python train.py --n_layer=20 --d_model=96 --n_head=3 --n_kv_head=3 --head_dim=32 --d_mlp=384 --vocab_size=1778 --activation="tanh_gelu" --norm="layernorm" --norm_place="pre" --norm_eps=1e-05 --positions="learned" --qk_norm=false --attn_scale=0.177 --bias="all" --tie_embeddings=true --parallel_block=false --init="normal" --init_std_qkv=0.051 --init_std_o=0.00809 --init_std_up=0.051 --init_std_down=0.00809 --optimizer="adamw" --lr=0.0026 --lr_mult_up=1.03 --beta1=0.95 --beta2=0.95 --lr_head=0.00615 --grad_clip=0.5 --warmup_steps=349 --schedule="wsd" --decay_fraction=0.395 --decay_shape="linear" --final_lr_fraction=0.0 --batch_tokens=[8192, 16384, 24576] --seq_len=1024 --doc_mask=true --train_tokens=100900000 --steps=6824 --dataset="wikipedia_en"
Each number is 128 + 32 x the weight over its row's rms, rounded and kept within 0 to 255. Layers, rows and columns count from 0. Numbers have three digits each. The size before them is the row's rms in percent of the matrix's.

# layer 12 attention value, 96x96, rms 0.105, rows 92-95, columns 0-95
150:160114054099082116141132102127122140151142152067160144147103097128179171166038089136150094172155133144168116121123114126110134113200097120097134115132166135130146178119109128142144128157105126113072117150103149138090130130106135161145027183097069128121142104108177176156204146099151140170
124:116134076130125135187147084167123114160161133203125152152098109144130086149091085163070109140142105177113160103142129123082120094118135125169097107046130132120163135104071093160084166199142166155148104164143044141117105084094149126124126149125165165145149111178133140114152160132082107196
141:167159159139111151169127144126133147121145207177077061098149118079136111160170105136144106106128087121063112073158087162127198126063123109104132091130145147130120160124096191103150101094121150134123125146148122138051143071155130113123106073078092160117163143088182151110133154162134109073
136:109115136129056146133136113183139122180134160128148163098089129134175132144127090122081150087072106088111149094135169077124117165092157123166111125140126108139100154085110144136069150130132124172068121193102102172103148076123133117148082062112088216137219124172088120109108156137120109117
# layer 12 attention output (transposed), 96x96, rms 0.102, rows 92-95, columns 0-95
137:062146137233126163161179134129191138099142160100113154094121173162149048164154144173168129065098123131120135155088160150142131106152167134102115118187183141123117119124138181085117104071163132110111101113081134111126101094120091139120106157090139101139116136147111161083096053101133097130
126:134196099182105161093070070077167162092127145134158142166136104138147100118152145130110146122117137119161148186100176104187142136117122132114153150093125125104129095125128128083106121177157124129187069139116147129100097186149023121156151134058166146136084125150146100137124072104148093073
138:014161097098191101122115173100104057171119113102150154142121152095106164098137111141152159103189136119137113186106093147143132091168100135086099162152091125167132170175138133121107160101159170106082127126155155119103123145132116178167152146136081147086120127074179074112104091153112152101
132:100125047175140112088123105118092156133152078096196078137098133146155138086090087105112119116159128120198176165102173086149156133136113096138123160151107094118107152170220145177141089160179121160108134161107152184114137137114104145134151132110122122087104137178125120135061091132148117059
# layer 12 MLP up, 384x96, rms 0.133, rows 0-68, columns 0-95
101:131161093119121164123144121148106153145112108136082141103084151152142139163111150146140077151083191190185062099151102120129070142171132144131154098138158142146159149173092083101113153095104134109131190136117087143131097054159130189126089105116093052167178160087113149143069173112098107128
082:117214188131112115097109157125108137088080141176136124124107169081111142145065067107079160174061118115093115091078079165114141151101125106140156118139091076155161142123125089137158141115149100170185123120122183145093109140226136140117157112123176131170100118134104156116091163154134129110
101:168120165156073089119133151098103159133059099131154176113097098128083086176137104149187179136142185141102120145084126170131162148128167176118133086151076094132179139098147074128122130136150081145130156147103131059131089096131171110151148138141094152092062126088060122142129181157162132087
099:112125133127096119166165111138087141136112137077136134217074182134225093111077049109147121099100107163142150121096142169102108139157151141147091125132108096154110115069097111093143124132107114141126115162115072110162139132177145113103091126142179119223099143166151184136138126154120116182
099:154146120127181150115116131132109129099166169081084140166137149135117131159137160116151082114085199121116130109085138093161103096163106196048143153132122092177134159117114085084104141166143101112086154189189088127110115058126134148110111142082134171104126204078141113106110182169136088116
104:147161157142093138130095154203093139126102092152097130203131138111170056147096099118113178127150159157161128086117114119114101147141103122129103133173106109135115085101154111101117156089130087138110126139157083165239144157139117123154166054135188096182081125127118114112072134178091116154
100:075071107159101067138163161147107155196151175133116118197095147108104121100108139071168138135114121185114139090127139124109117112162175116151094136099088121138247120177103079105156111120148125170142127111160153130123146160159152150126132092091148107139121114180106133079120108109216121125
075:106162090188044066121152133201104104130144117125183157105088138116146163124139091111138128130078136115124137115132152112139116122103122199126177192129115080175145046150087106075154133148120123134122135141155089165131096086122145111151158133121162123204100177084092137093133135147156103071
098:133127139145077144111101179119111165106177066102050161158086136082106111154109121085129114139095136130226142110130134141153090140165155149106079181150143130143142116089147110127065101095125099187148170186118151149166150122104147148141080119107129123170109138124118139114080183153182050127
114:099157118132092140142172150153112154108164168063073137110161153155151136058118152109164128169146118114142102096089100146133164182188184115127117120056100067167094161080070065146144109165089126142138136159082107077126145147167129108117077125112100098144072169179112133122108120110163155139
074:114151092237106104158149135113075173118132112100130174136165140116126118103111136093163148167147113156143134138136156069090112163117108076064168132123110116165099165145138108077088125169106141060161171157191116113143123135099156131092159078100164118171111175111081198079118144146135110102
102:156107113154106144114121180085104176138143153170083164111171132054175122158131076093156157120104109155203144140092056123140130115119114106087127159132166148132188140118115169037113116095124121097096113142181210127107137113165132126150074152073164132117117121164140144109084149137172124156
102:053163106128113161081143185075091132210140090080123187188142145147138145138141094120142161129061131109116166101108078133150128109156157102101064105146119137140163140113146143110148149127136110183116104151149165130131141115127125134117078067089192171128079183164159149067106122162148096131
109:132157085117068092133180106093117118161096144137081184145103135142150078142180109205172092124064091121115121091119159113170103123173110174085172157131138132188124138112098142188129127126112088145140142146138123106122072159171132132138108129052134061126145145059102161123119176174132154118
082:111141136135094139128145101134093152212187089116140149168159100110139106110106092150152199099183172136128145093116135134117080134139106062140114122133151128105132130173166115168119101152121107131100133172081150139119113161149163133146161023143103157105163169120056164085111149161158043120
094:111067110118155136133165134113108157099199159182093201157147100095109116112092132123100136199100105117141130102097143115158078176177166114130111125134099086120136090148181126146098068133080073101097122104138158161148108152177135190132136188135156094148121152131105189160121176183120103092
099:113140146137091109160184177165120137152156092167119142168151121075111011147099058182167193141123132122142116086110143130057169142112091105073099127135165084177139097128134107077121140069127123091137114141110108152153147098106136129136154129061123117120120138158133132122056143144167151129
106:070152195177072161145149180154085146122091123180089126144126154118118152135085102165102159108073139147109119104096122122083111128183085164098142182169107133161156155073141124065129166086134106122127129131092161142126116044144151131122123119109144109212105170114126166066137146166109148107
109:122119117140129124095172118120105166109178174183114165103127153069093106128134163129143075223137183114157148108077074118169087121156140132115135157136118141141194174124128123145095086122090157141138137149171175141124096114098142097145096172097131081087106144030151121090127193115152126095
109:117192084179134176159127113148116154115140137108065174102110132111187121046096136152100162134114139197161110150079091100094098124150180089068119119134079148128102178153135144121116142199058129111144176161122103087098171093102128170151150104131105117162086143093100147147116105143137155157
087:100139132134126136141182124096071158148093072067137148128180104097147128095134085090147153127132134148084184151126136059148085108129180140134145118161087099126092149129153118198150132170149124171089125113135094138136092140173116151105092068129205178166136115141086195119116192138132095185
104:103125087214170092095130168127078130171164127139115112125079134136124090067150122125186086161146120156198112149100092112075123159125157156122127112127153066125124148152114057104103097180137136135158193138143149168202128071098140131119156171113108131139132146161103128130050127167116099110
086:088132075123076156106148151120102128154087136054160175094151148098168114119193114131119130157148154108136121141148118127127089118138142104115135157130125182151142144134138138096084157049123151143157108138107107142165119132193124140151072155075195108195144176151086169084065131117162069066
075:107141105149095122101149097181116126145111126122095177120103163118163116147076060158137137118176132173161170174116138095080100153122147088069120111154115074149161109116156112184040177133091126102172110159178164126077185125097158159155142136147106113115111170076155135102063096110164148108
108:076124096133113063171151147085131132149175154085108156123155161035104116103148119124160132145119104185083104039139133111167119180142112109061113162114138093120178152177088176101146100123129127125130121157121105111083122115148160152141154168060127076152101155112120120119104198170145136102
110:068188140157131113122154125120103136130163127128146090159190140112140075116110121182217134157194086153107130107113081126075149102112139115058132123107146086159116143078136150144192044120099147106118122132117167119138090125128139204070145095069127124145115139104093141108144152130183165130
095:101137075119106090106168155137101162168118097120164179192078100174147140152034136157166114134191115141164164081131138106072113091165107102088146092114071131123123109127099101119162098180131108172056133174120200116140095094129141140137115156138123125172075123118107130104161152145109148161
121:135122162093066086043124134126091157147134120104158133143156194097097134143091120127145134142151143143142097118075075111064056155118136134104138121134112104162187149138076106156102116127116074070128208144118127139160093147191176180118095100115143120122133123119137128131136206176102173140
103:091118124130149137134124148146090161119111142094122178117109082083167118085125122100152162139149109130146110151130141115140125116165132154111143176088118089124123100132119066059210079117161112162162154156161195063166124076115147104116124141150100111154038129139084118163098215203143120130
107:107119146144119150158188140147113174106118152146112178094142086125100142087142149167184158150109149156117120092080093119136142148150220135129085127090141122117090139109118041119117058086080186148085178175132131071105105115113115082149156130115139117154057154129155124143109145198124170136
104:107161127122140122101152109081112207139128150161083142112109170106142178136090179084108092177154145226184184094128136057104120154115103130133121104055127139164135145187138145127173087091143118112142140121094141112104144138097147154113081142092128137085153159077123165128056144121152100100
085:151142101141130099178182121159116198115146168094132200122155106094131141129104111183143111179168200127133119120134088078143148128146164151058148164137163121139073160097152138094145112120069102086120092120128136109196097128093133127138142139079122120117033111090097118175131128124172075155
081:163175147207129155127163162093084147141164158147144140082194085068140097141147117133152084124113147122162109070120091155121185117114155147124133152146124161110136157131113125111171115076090095147128167129153188143088164117067104085112130154133151081086116188106138129148048141169152098067
117:097119092122066073097186147197072133171113114092157150171128109126135118140092063125124157164104157153156153099124126079113077153131178089150125107080106080152151148068176060162118162141150074140089151155096142141135167098144137144075127090133139130140148143143079180091104161165147128146
096:176133153122105111115197132075123202099157143115120117196154121178076149152056132095120151169141178174154171136105145120109117119108116159105125110100090100154119095148165131103166068130135122175135158175066156089105118108070165114101138131102129039110056141096147133122129130140112157120
104:112108095131156113101111136098088131158176110109136155170159132092168054098174097111172178117219147144167078116098145099164102104104120126116163071090117166155139130154140108135133088167130142168114180196140140073154169085102155139099167087097137164081134165086106122076149107135137165149
077:096147087154095113111185203113105163135099157077143165131139122186134109125124123193191073120170170142096086101128127102065133106140136098118173089136136126126123173156143184137160101080145110147077145094087145132112148062187122178112125134107144074161140095121074136101157129099104184123
114:131138180130143117123157119109091177170164158157127168082141199109075152112152117135152130112135159175171159075085131098172084110186120137080124113101080154128094110157164078122081079124160071115144138137164134102176073115117159143105161191135097152167115156143155134111075145141142087061
106:108161110102146113105152160066113130192121138200126123120158149067131092059080108123093199130063186208188132098080145137162127132151148121089096113132086095146133139174152144116156123095117105138134119124137151141145113069157140153063143089094093147150138150154148134142152132159148178085
070:159188076112080152055189145133115156138136135115123193149125069143124126125129123154166143161142173178099066142132103165071137159080156136117175075106104107126104156107089155166122120134102137143137112157176115092135097130146095134136091069104150131205134122153177156121093164151098059158
110:101098186147132149066130125078129128146148117102125121164135147113093127097103173112123128119103181139148091148061096088160155172152085159127175193139078100185103097151121162089170059139121112169115148186187119125113131110107139192112131172079147086134052119138101123092099143136151165136
085:148161114149159155078104157163086156083061164204090110132096125153147119073135111155098175141149129114176097146111138123141104135077133149131154136121090073133123187094204166116090118161118106119089153094162124099136088115175160103121141072135163149201144163142102129114144145205079127118
100:182125174157156109161114121151093124118144109103085097169125114129135116169161092048151139162118105134154089063110142138078116106162156199100135126054118075141146140175141119188132134184138114156164156163081122092098153093126153109105139177125116143110122114139075121113089100182211086122
111:092117154114147177136138202166091139084121132137126116094146138098126127086166148150181088091153103130114146108147097098096057146194118076098196092088118135162100158137101136109119111149102156044104177145074128138077152142163114145160134138103141172123112162132107125156131183201146181094
088:103161190152129148124145147128097158088106091103114147110119099105115154032138119185140105139089090109164191080143069096099153164124161141104093162133128146135155150072119090049152143168129138140150121156181126138101136142114149172150137082152132109126095227139162122068136166137141085117
108:145151195195093098075128101113103133123139144060132145084127104160166144106126160096179078134108096146173146116101115120132152132183191160073167116112141062145151172157135154168149103150063127130105134165142126106071160131116134170120107121152055110134085139091103162133169173088157170129
113:142135133124085113127139118139111127162124126141115095171130090132144102139177110160095092141115173103129143056131067084151112201181134140081190102116153117146135158133093150143189102172084095133145210231110162118134128140134156088108119097047093135130112135104103141112131162175152142087
096:103154032111153119134111119171116149166178159139040161171085123176200107128158137134126123120150127123132111093140099119068114112151168145116139129150119099119154165123100152036108098157145125159097220134141168145115095079159116155119130134141147127113074136107130120149065110174149133085
089:141154073095074111096101151184119115093108175139153110129111105135114123126097081143118201195146061120187074121122142129048129118191122143102141124090122085158174151092154087139118117142142123135140173120085178104158117185185132134159145113102142059141108154100111133161107123199119134128
116:152172138135150132153092104145083115141122111114088145170093184159163113080089137122132161135105107183151138084117111115041115154101137122104193089089066106154132123042207090134122148172096080146149135180174119132140143152161123156116099092124105125153112143161114134140164125196181099149
118:149145093120086134113129169088095116098147104068130175119214100121157093079082134087130186180164158142133107101082159135147139137175087168091154113075126155132082072102154138123144167099135107159102143155189150100150132102123114174083109134125121144131122150150072120161101161206172151164
079:078168105148111137159149108116115128181088079171118217145159105127144104114102127104101182129123154110148132070125151133076094102153149169124135124136135065138120138154104115129040162139114164067174110136098161093100110216131149168123112146122145130155165141157061098080071163148125110122
075:120138125117116048119121123196111116152130130155175123115031125136122123105074107140156095139080165119165145123084092131131091127134176206121177153122120093159163128127150095136160177140111112088071132146132057150111154027094177106122170153125137118142142137120118144075150139150171125153
093:132154070141174169082144185173118110163093154123054127110077164110113147100077104113116174170076153142079128074102136120130084127145122128123097158145085094151072116123134140129111138127107121110180124146195113105174094151202124134120136088100130171171073179099150124118142136202138143155
084:111136171203159128154147147068105148095085135137114098108164159064128136061143146112138063150081151156149132097127059143135139159153111109096140179118066141142140179145174144102175123072092122158126135150118131149153150104091174102092145180109145069149111189128119141112137109158099150055
090:160155095110172119158169164127123176132089086125130138116144106160165100101127084143118199142152151104120061092123087154070104080114163171083052130142142174133094104128150117125110109131118088103130152155158158104180138071166120104094126066113180117164101155149116156163070143155114050130
085:096191092134136080051092179094099130145092113163161117161104122121141117068116112125156163136138197165169102192084107145085158157090095128103113118164136150148107147080168166152107094120101159084145102119150169063133141187165159140119139119108131110103091130154164153119103130143202184119
105:144109167118090089130131107162102125124137155129135153119094169173106099145173126118140126167148127129158075083084110147122039140176108133113137097133146086150103161149087135137128085141124110160120113134110102105164091175210142181049089215135152093136123104187041155130102142151152147124
073:136108089168123127137126125161123195134160143110137125141121131140069129092077142131166158134164135131133121161071111047152160151108193097079126128130102101123166152183145071129112145224130070128133156132169164119149132083053193105089123116141110088099140130120140091078087138132118184125
097:168135114141131112137125117109107158124141147049168138103140174094138167156098087174174084113193138138148158110140085090093127119176105147094108209196104169140141157107142098126093127109109149108107150164138127129169113112122143148140094152080139060108127144067128131063120192090170129053
102:073111138135144182093149112074130180087140159145068109134150170165149083066107117145142170133121111129101136132082096129186135147230179161076134130091120127145157107113130134155125072123160114091057123125117154062100116116124118158086094155102159165113130151143139100161085153175094135088
094:162144079135126124121163127156138165151110142172114167083063131117213113120083093103144157164114124135193157116114149085140132178190091140101115132141085156151082157092088129059078090117040105167112137134113122081159167073123112144128121163138075143151138104104115146150117192128131109104
108:075153180131063128119150136111109163108191156159095107163142173114118106141130162084160127120090143116135106076130119128132093129135145182114120155134190146168070183168112113075084116104066107090120130171086122147148106123141141123065090044096113122112155179162163169076133135177162130120
108:141103117128130121120130136149097157139122146174173110163103171118155131163106070138127107186179101150123165122147078137042139125134141118137129113143118161158187119134106066156149106099121149066104150149175128114091128125110143140151094147098198097113126145097084118086109151138236050062
108:068122080169120136089088142139115152100144162187072111200097166117087087101111127141104126151164145163116090159107132116180105142181186151147072135128080118158117180112156095120118107204107103114162163127092190094169129108138142147085144135123147082149077124136159128131125091153143133051
101:130101120128136092082126123131106159130129119167117168114122147105111109087103110146100122135132170140155159144086151088153079186133175137118060109133126078127114134094171073196097076076148132139069145106163180122142158146149160153117164112120169111181179149095063169133065205155173149143
087:104184164090117115022164133113118115121104094143144117121136125124136110117117137130076170171097132132133093107084116110035110117174106164143160136131141108155212113118126120150112109188117107152136143149123137145032102130169133145150121110055146110192176129175146180096125148109160144149
088:153168111121167103111106158158105136092115190080103181114072197114102106116055080129148090123157132146112156140136109110067133163159086112111189100128149148138089145165113172147085099154149055102158176163141144112158150099133169145128133119121096098197127166139110180099073126093130082118
096:096126167113157153138129130129123143138199161178117112178091153127136088154120085069174124131137139172135087084091131146155088120138137197142123125128138143139107102200127070130097057157102118102089172123150058095118175139139126155105098107135185122112158187114089177125043088114121120105
# layer 12 MLP down (transposed), 384x96, rms 0.127, rows 0-67, columns 0-95
086:128157149147058088179116144079124133095176078136113112139125118167180161147132168061146143079143070105097140142163123177151118118173086125140120106127083099149122131113162178175108104128135058143068123095145127210127108101067128130166156206130111154127140140139118106171104138073113101132
077:095116116193101106132107137142192117120130136136125111109101139076132141188130076132139081096136086079102142114131158151110188131117200156095140046136149133058042142061143154161141154186153139101162125090144179167134129102118132159124160185173117145125144128140111152142120101125092140072
083:140213094123118185054170199094163097128168062125091158127151137117136185125149153109112068112109140039131174143142156168120158048098141083128094123097123153150148155127102153150149103120110105117160127082142139149119098109103102141116084175128149131110168108155126152098087169104109106144
083:191074159152164105073102137146146141139080153092182129140095111164162114076200121101132113124149166099140129147135132139162092126162059109096126133157101162155135120091141128154130108106160120187174053102153076122102144104095103100117092140069146097133152132141106135196158170151101066181
095:114160182106104130137073119081137141125096164163114065119161136156184125117175125115215109119103157155118098180104161132132098072119116054127139169154110153067149127056145082134148201110117151190150098103068074114104087145139157119094114105153091120156144114161102124119144131158149134131
091:105144180151085147105089064137142097127126101100131149090083093122080075106141152156149135122194120160127135121163155159171098158114157095074109141099146117134180138131180109128176151119135166149118130195153129187160142063138097124129113073082151072059166095147083147180121110135122116185
089:141094102119092117182131138114145088166155150165122094131127144086057140089147189103138145090093110173131113099144147135117118172150168076190083106162117118148162107150077091118175145167117200112169096146088192161141104104147109098136139136127148116129160067143169121142123090160063084064
079:131097103101132118143134143182159125159167042155142100121150111138148099096114116142085117111127113142157145136124119085116200102114108104144148116111187167150105186121124122082133063108155101132155175090189101056179159149189188122165131135048080150065116115132140118154123082159130114128
094:117093159169154115102121151185127156159053185100133147157111093146085057109145139099144139167170093123063077142165103160057140134144073085170077136166161127155161108102084137175152183130156105129109132150148131101105093141139106085153141080132173125101141122140153091099178138165093157128
108:153121102152153164109125160060114146189127137143170132141143130133112145176141138142143095131119093072142076084112147114122118112155041063147120108149131110095090056159168144103145176093138125111158064080128114173088169155142166143086196155153159117125152194086164137102111135097085115148
120:092200087199123112131164148142078192101128143147116127184048102095109101106163139156132130139129131158127101123119114098122105130145123114115132094113056095183148148110134133115100114156074154097112152175123141125108158138112083102091168133180168117179129146132086196069078188171122110092
100:168122116135130161090138076165130092175192093150127113151120111059142129142059196125105163137152136140133090111162164091129156135091130098094118096128120132083114098120127134095094125029142169207158131185111141142122125135095102081120136173159083108173110100090144142186180131122136174140
107:095085119162161135154151133077149091175137181142181177143093165104116131098123139044132116117155178157104148145160146139169124111111079195081118089170077096159131179106135167126100111138101094106125154153089148117159109155123075164123145088086160129118096138168079138142123191120093055120
107:094103104112120123206117113107136122113142147121164118138168162122050109133188146094121115076099113173153082123128157109208107092102163142124117122109123101114117194115148178100154151117166089108141223099123082131100115107207138167127127107147185175081103094118147137092098098173112126137
084:101132191111180143127134124098100059075087134131153132129143102156158166134124149044165131181173139140095135081105133099166079077094165147127143128100088147150183104120158114133075116073170141111101127035108104188121190152139086151145131096137144141131110080116147144146132147116177130160
099:107149107121137098132050176158227155158157092129128149095141127148092148121160146110126130050094163208095088177088062165112131161133134126141122147135126137143120120116138093177134118160082180148134132095124081124087156133160051141085112114105104158115105156150131148089120194120090127146
086:181069146102181143054143114135125104104141125101138201098138102169167143165141118107140136123129146111104059116127123121158134140209169102128061103093126090142121152123151156109124095176131164151170081073125189137162133103109056092188095162132127098119132175120117123088152159101147096089
092:087119159123152108034136151122156130105138136116106116151158125138157079111190168104110134187137114068174054055093125095145170190144120101071066129092204114114164137114150117126183130130116088151174094118098162152128121148100132125135111177140140125171157146115150175132088139107108129090
118:147180157109096126192078175126180173146148124114137169170068164092154118119059119195091167070128132091181116130155089140126146108134176087122126156140075112071085130099113112136117174142085137072181117097127147134171145113128128135072145085120088171135093092148130143137150151136147078146
107:153127116104109045143150150185165142167105104131170091150084143176135128217142162152113154140123079090128159071109095156092154128109095119143130169101134079088135068107128139147073107090162105162163124133055104112129205145144077127119155157153133135167137105081110158108185115132111153129
082:121046119080147158087192067173159114128172134136101083115131134122142097127097104145113202159177176149137093133171173127134066152120190119104076123101092094105094172122133219119141145092140165124096123152152134113085119158135189146148104149103133109135121111118117121181114087090101107147
110:131104174096125154066116104170065109157128180048135178085154104123031175121135121150123157133099172126165122090140149125140131171133169162100100107143109117178155140108146146209124090148158144102098143127165084119102156121092126139142102122117149125126090174171155063073127103128129175097
085:096107152117104175131144138104115123185150085165135114121117144149152147154178129074128136104162105137138139151110112089090146109132137177073161091134124138127163091157198107115148119180133068118149236129095164045175121071156072170114135070101074154089096123114137126112146124155124162133
078:196104150110107174155115151133104115082118108119112125123143051163191176142101145169166090156106111074099114123150156130169157102121080174154120092070148174135108126117099078064153091088188094140150159171130087079153129120139127106110077151121090150164112113127149173166102178143136121180
079:142181070145136098148120088137255108135125119160130154197114128182120132138123078122105135156166124139109130111173185100123136154075103148105153095120159060039096148139125142102089114126141115123142126149121129095161131091120144090145126119130129082159097099128096127129123146141157083117
110:135162137128134165161086181126135115133092119126083144097153138149143208189116087170102179112086123104152133096165151200086119151128120146121086105096154182147141085113154137179118087156125069127127138149121115144118160058115111087159147175106171160086105158118126117114143067087160075061
095:117139191101087145191088144086157150116134069115134089120110184120136120088165210121162153126153081113117154181109195151128118165174052137139107152111138139124167097091122140095094162137133120105125137156065151124047134088097147089114152135135046150173118150108116128164106128150132107137
150:157137105113165166163091164106127103099157136164158172112107150108178082107126183149172156137148147130151187094114117060178129136118113122125098125122100089138123106061160174103119160095127137117201151144058085139068098169120189114163090120144087099128136144033113151143134145124132083118
108:111120091160146107157169132101104165143144083084118129171136145143102196091149102186105052155138179114081161140149157163165175137112173152181133111168118112110093081082101160206087172116109155086095144131162152116092156120141165140132115139098155171111097089102067150113105091116106085101
097:142114142105191165167153140168077093150217178066120142114177106128116131170129097077136113111118104114127116145122100119133109118075154117173142114136128114178096122100167128117207134164136084146139050155127181152102092124066145151107122115150178097147118091134141141168095036112122130126
105:116150098115068118108142148137191178121163147091109081111137147123051142186171167110111064151158084136072150090145144104149120097137122135117145184088109070154100117114118193108146158124094131091112156068127071107117198145184128146168187157128118142118123170146126180110101139096112122139
075:099051070101153139063096098144187136179127164133185152095105105141063133119141132101117121149052112154081080174118108150103170134154109154154181140142126161065135153133086113179191130130151171119132092108139143113108129140121135176172169115165104113149095107152149110116135173084137078150
083:106141089072139128148123103203166078143071173110136152125152165110126195153108159121144184132114149046129177120137184109092152232098144139113118110130176177084144144110105176139133144110117129117129085120110115088111112119102164191088157118100150075132123075146125115123103111078136132140
155:103094138109154077186104160115098132151071151079129157122095111125134142107081105128188138147124128143140107087053116168116118125198137100114191081106116132170099180139131105157150126177129116126165133152147169157061160080124164176098092118119118066151133139201127197133075117117153142119
086:136153092103105107119134119116171120149091094125163081115159138117137165182086142157142138135174125098121083159188118149163118114197100115141098145105140096194131149071049046132137148164163189136148138109174133125113114053132135136129136114114170149078133114178104140093122101069187102165
118:127157108122062162101123135124092089139140123161064186087112128135074126044142109103103137108120110110152106155184182166151140106150141152129077120050140125177112180142142133120164123141131124130096098150148102186138135117142135188119158127124115108186124153120063177133048107085151176169
081:170091193149093105092080079113068126133120061090137124109208077194166153142146127139155123151088133102171135155157132101152118128140088086164065118108118163158121126104124110126149113133212096121113133064163101076141148104144156104138120144162140176085146110089181119181122125153122147131
111:164147087085129134151134091127148167151141166134080129085157167073139146132116189133099159129147103117063172103205139111143067144135137140114149199141097138108099104082100173106107181081106136127164155133111150083186073087068129100155150139121119148124103093084169105145156136134133176065
104:157115136106141143175134120114151143113098153113141158125106130111121133128125118108132106182176120068154188123171170111139124175129072169162084112168138073137183117091032140116100164224129118126130068115122093144158205124091095128110131075161101116120092141137116114111160159148167093074
072:115026199159086153156149135145068126082123133139093096094149150125148148164110131149124122124102116099133130189123187128097156145145112133165080131090114185153131113154126074100155114098184106131105210063131104096123133107136125117119119133105137172042155119121162133118157094160186162128
110:101226088108109149163132135082152092118122108108151085134163098097129164142143148166155174041140143103117112158159134098151099074184140128159106142079114142067153140105105085093137182099151138133151191069095148099132113139122168065160122067138157128138148095126134161147151118121149088174
082:154138091059104144150148125049126143136163124078137082100103138128086151087149146146132162172100122056157178154124112139178171098091105178142153168101134178103150097134111136198156131136154163151081036080145089131144147148126125132114112135136105147119104129116185168108118064094152102162
100:090157087186093166145189144112099094097197057151142126075082163111127166139087101134130136130103096103164158132134143118134157152086127080129139109145148116175189113140097150151137068091146209057130165176121116131140101092118105093131152180133081157174113099116176135164140130118094133135
122:142155021150106102159172136127124117114106068167139138157088140167102127142110073217094140149153120103124165106133131129083128062076109105161123163141144144097130124097091176098112195105079120109135160140073131136178176098135110121124133192180095126153083112150137188122136124140117119149
084:132101104166111105126104082112238100211136117149135175100154061155114089185118168111104088088096122112131121169137165138125187114104129182189064132131123125158130127086109163116130095078157105090119153150122148107138167089164124127105153128122105153076119155129081186109143137113174110141
107:178222110171124130166201159117172163112142151128164070075111082133108126094110126166090141162111099095095084168053091112171114123136070053139180140122136121130113128124106176144088183106145086129137104100067096124167131147138126093129166146109126166146135085132132147161110125140113116145
124:104100143072130166116135129177103140136152137107101068151122152109123120102151135136161085177100089103168189086148146098142143121116139130069113091131168140076090141161171146123130118151154091222154087121109106101114149154101087138135140118066216069160076171103121142182081152157144150136
093:171094134163092181076115165084118120147166144135143090135099105182065156154153162117128143066090127110113132102130185165189134180204147100121080089143098134104129102082085131121097106141179100144167188091079099072185130158110148142146137101153134162085119159134113143122158117082118125138
082:122134122110126108133147095105191139158161122129124129143169158125107221117092157199121135075076113121134132131183142029166116102127139134061116147122145170082104143109078149089124113138103144109078111121097109149139175149048075099124192114165138137128159131123152161142134131119153183174
121:127126143134171086150051181136132097161138119145093127128105072153230092102117115130158175190107096120162129120138141123146115131098148092095153087125137136201135100131160111207172159147104107188106121106111119122083113153082089092148071086114165172125117110134134124153177097142113093082
121:131167141113110105144100064095119117143123146132088071096171141187123152137170124117137117058170176155103118166141137125062096042135211063116095089168121103117108080140162130068126150147094140151140153151090101149082139136142178102136140125168170150143157135086136135128167172125168154113
080:139082155115143110141124144115094146089137071132119090088138163199140174157141141090158125182112120145145105158135112119168193107153129124123114149110119196172092119120131159174135104135134123194125172059111162150073084066119147141109117132051072142098129088102193155140146101145096103071
076:155059139149093153112152105118129083117160075141122112143156089149159141103116129138114049130146087150185139156185156084113182133156117154126108134154125164210121111098152153154095087117207082110137167095112102100173100161131157120096114117133072147080148119097195108177091114100093128164
079:085088181083168092176139101105111137095110174130144149091164035144170133136077141101173125169162140075130111095074168148098084109129123128103124127101157123130137111113164177147133059121189122163088071108117172136127161099080142171154164158160119098096151123170123127148132127078113161167
083:110069093126102155128080133163156076145161100124151158078168150190186088126072117111099127119133112108146065150103177134133101152117220118163070078142148106123142075134131137147122114157154152127145085087120119097139144155136108122150168106149128169099166083096099121185098192095146095181
084:118153121114123145121125171157109166095138098082095112085164103099122108194113157129167097072081079181142167140101126061158119149096108124205159113151127083078145103114117137129095109146120201164101151150141076127115096179146096124215152130113091158087108152104170124167175125141091152131
083:136094109114152149106145125132137138104146095047124121139135119112084106230109103174174145119091091157113119132196096056115093135109139087167132149111197122111158155164116112074142135155154150116159190118163089183174130078141164059111089093154101169160101110131108121132121143166116121104
100:131095122185150125146099087118098155160102098079126161160106120062142148139097160137121063167103142086144098159115126135173141128134093162210133136145159159141148109118180112178097084069142185099169130145107138073083157117127090084093176099128080124159097180095154114124166119133120067175
074:070103104104065143154108096160063070111113125196111150121137095132180163171144102118091110094108125114148103065168147147129141149177128093171123124223127136170093152117130140092156076095187181115121145139142128082186074133143140122128127129123100139057140164151129140157172135138101134159
092:090108132118135159151124082128115147136100130146071109096112175143150123107077084149031136166101132092094116126210128143126142151084126101168169135123183191152165137105127125115111087145135137114093116104126169177085114123081108156117172129176105151143088192159143183083147182106099078163
095:118128136108098124142082117143099133152103157124168156139087147101104176155149132116172131184050142118095102180091174090129104074119083128110141126121145096102172116129111105041102148111175170125171107129153104146152180176091120137160176106102120128162114028144190142116194101139110126142
085:177124084133115092134109124140084105082158123085128152135159126117135098145146133110140091063113109149127068153143128185109117124094229118142130123099084142137142072159128122210108112129088154153093111185229129172108122164119156136140091107107125166108179076136104088167182130113126115133
112:104137152160138154107189194137186130068119158171134048116079139162129088125183137141110174135121093019142150180105145103151133124124074125139138138105101154146137156120090135064099139056118100126135176121055139110137168144126167109143135141165134132097111130159150140089098121101129130168
095:135134132154137109164097156094145157116169179060119164116167106112094099104088117105140166070151186152099105121174112164146114100127131136162169097093081172133180135109133116139153152104169179122141124095165148191118179147101160088131113092102140148075108110142099120111156103083186041062
111:138086101148118071132114117161123069118149129091131177105118151156146136110066169081107176148101122154128135137152124187108119133160087093150102191175144164158114147078063078152163138136124077096117103154168147170112162111172114111097138194143140172212100083114120122147077143083093142125
103:124027105138139105150066187144164071124102134124111145161139159202087134127136147122153112181140067144087116118117172131148126111121137114115132113162123105150117139143113164077132145122105142071195123196145111094091120120100089160158152129065111093130083169090151184144087140123186122168
078:110127106157151156222130129112197123145097158122120124079122167142159133169082137126154097100159117107107157118154157061132153163160058149137074147139115143017090122067128134103129114131136109089159144145143118057146162093147097128112136134169082096130167135119134191126169139164086139121
078:110137151118123163137111144089211116129125073174147132146138140090139088110120131122112105114142041144119129076179197151142158131126109157228123073162132092161143093161126090172159091162087129167132089089148194101116094132082140168140120083154180101104128139119119115090106101106093136148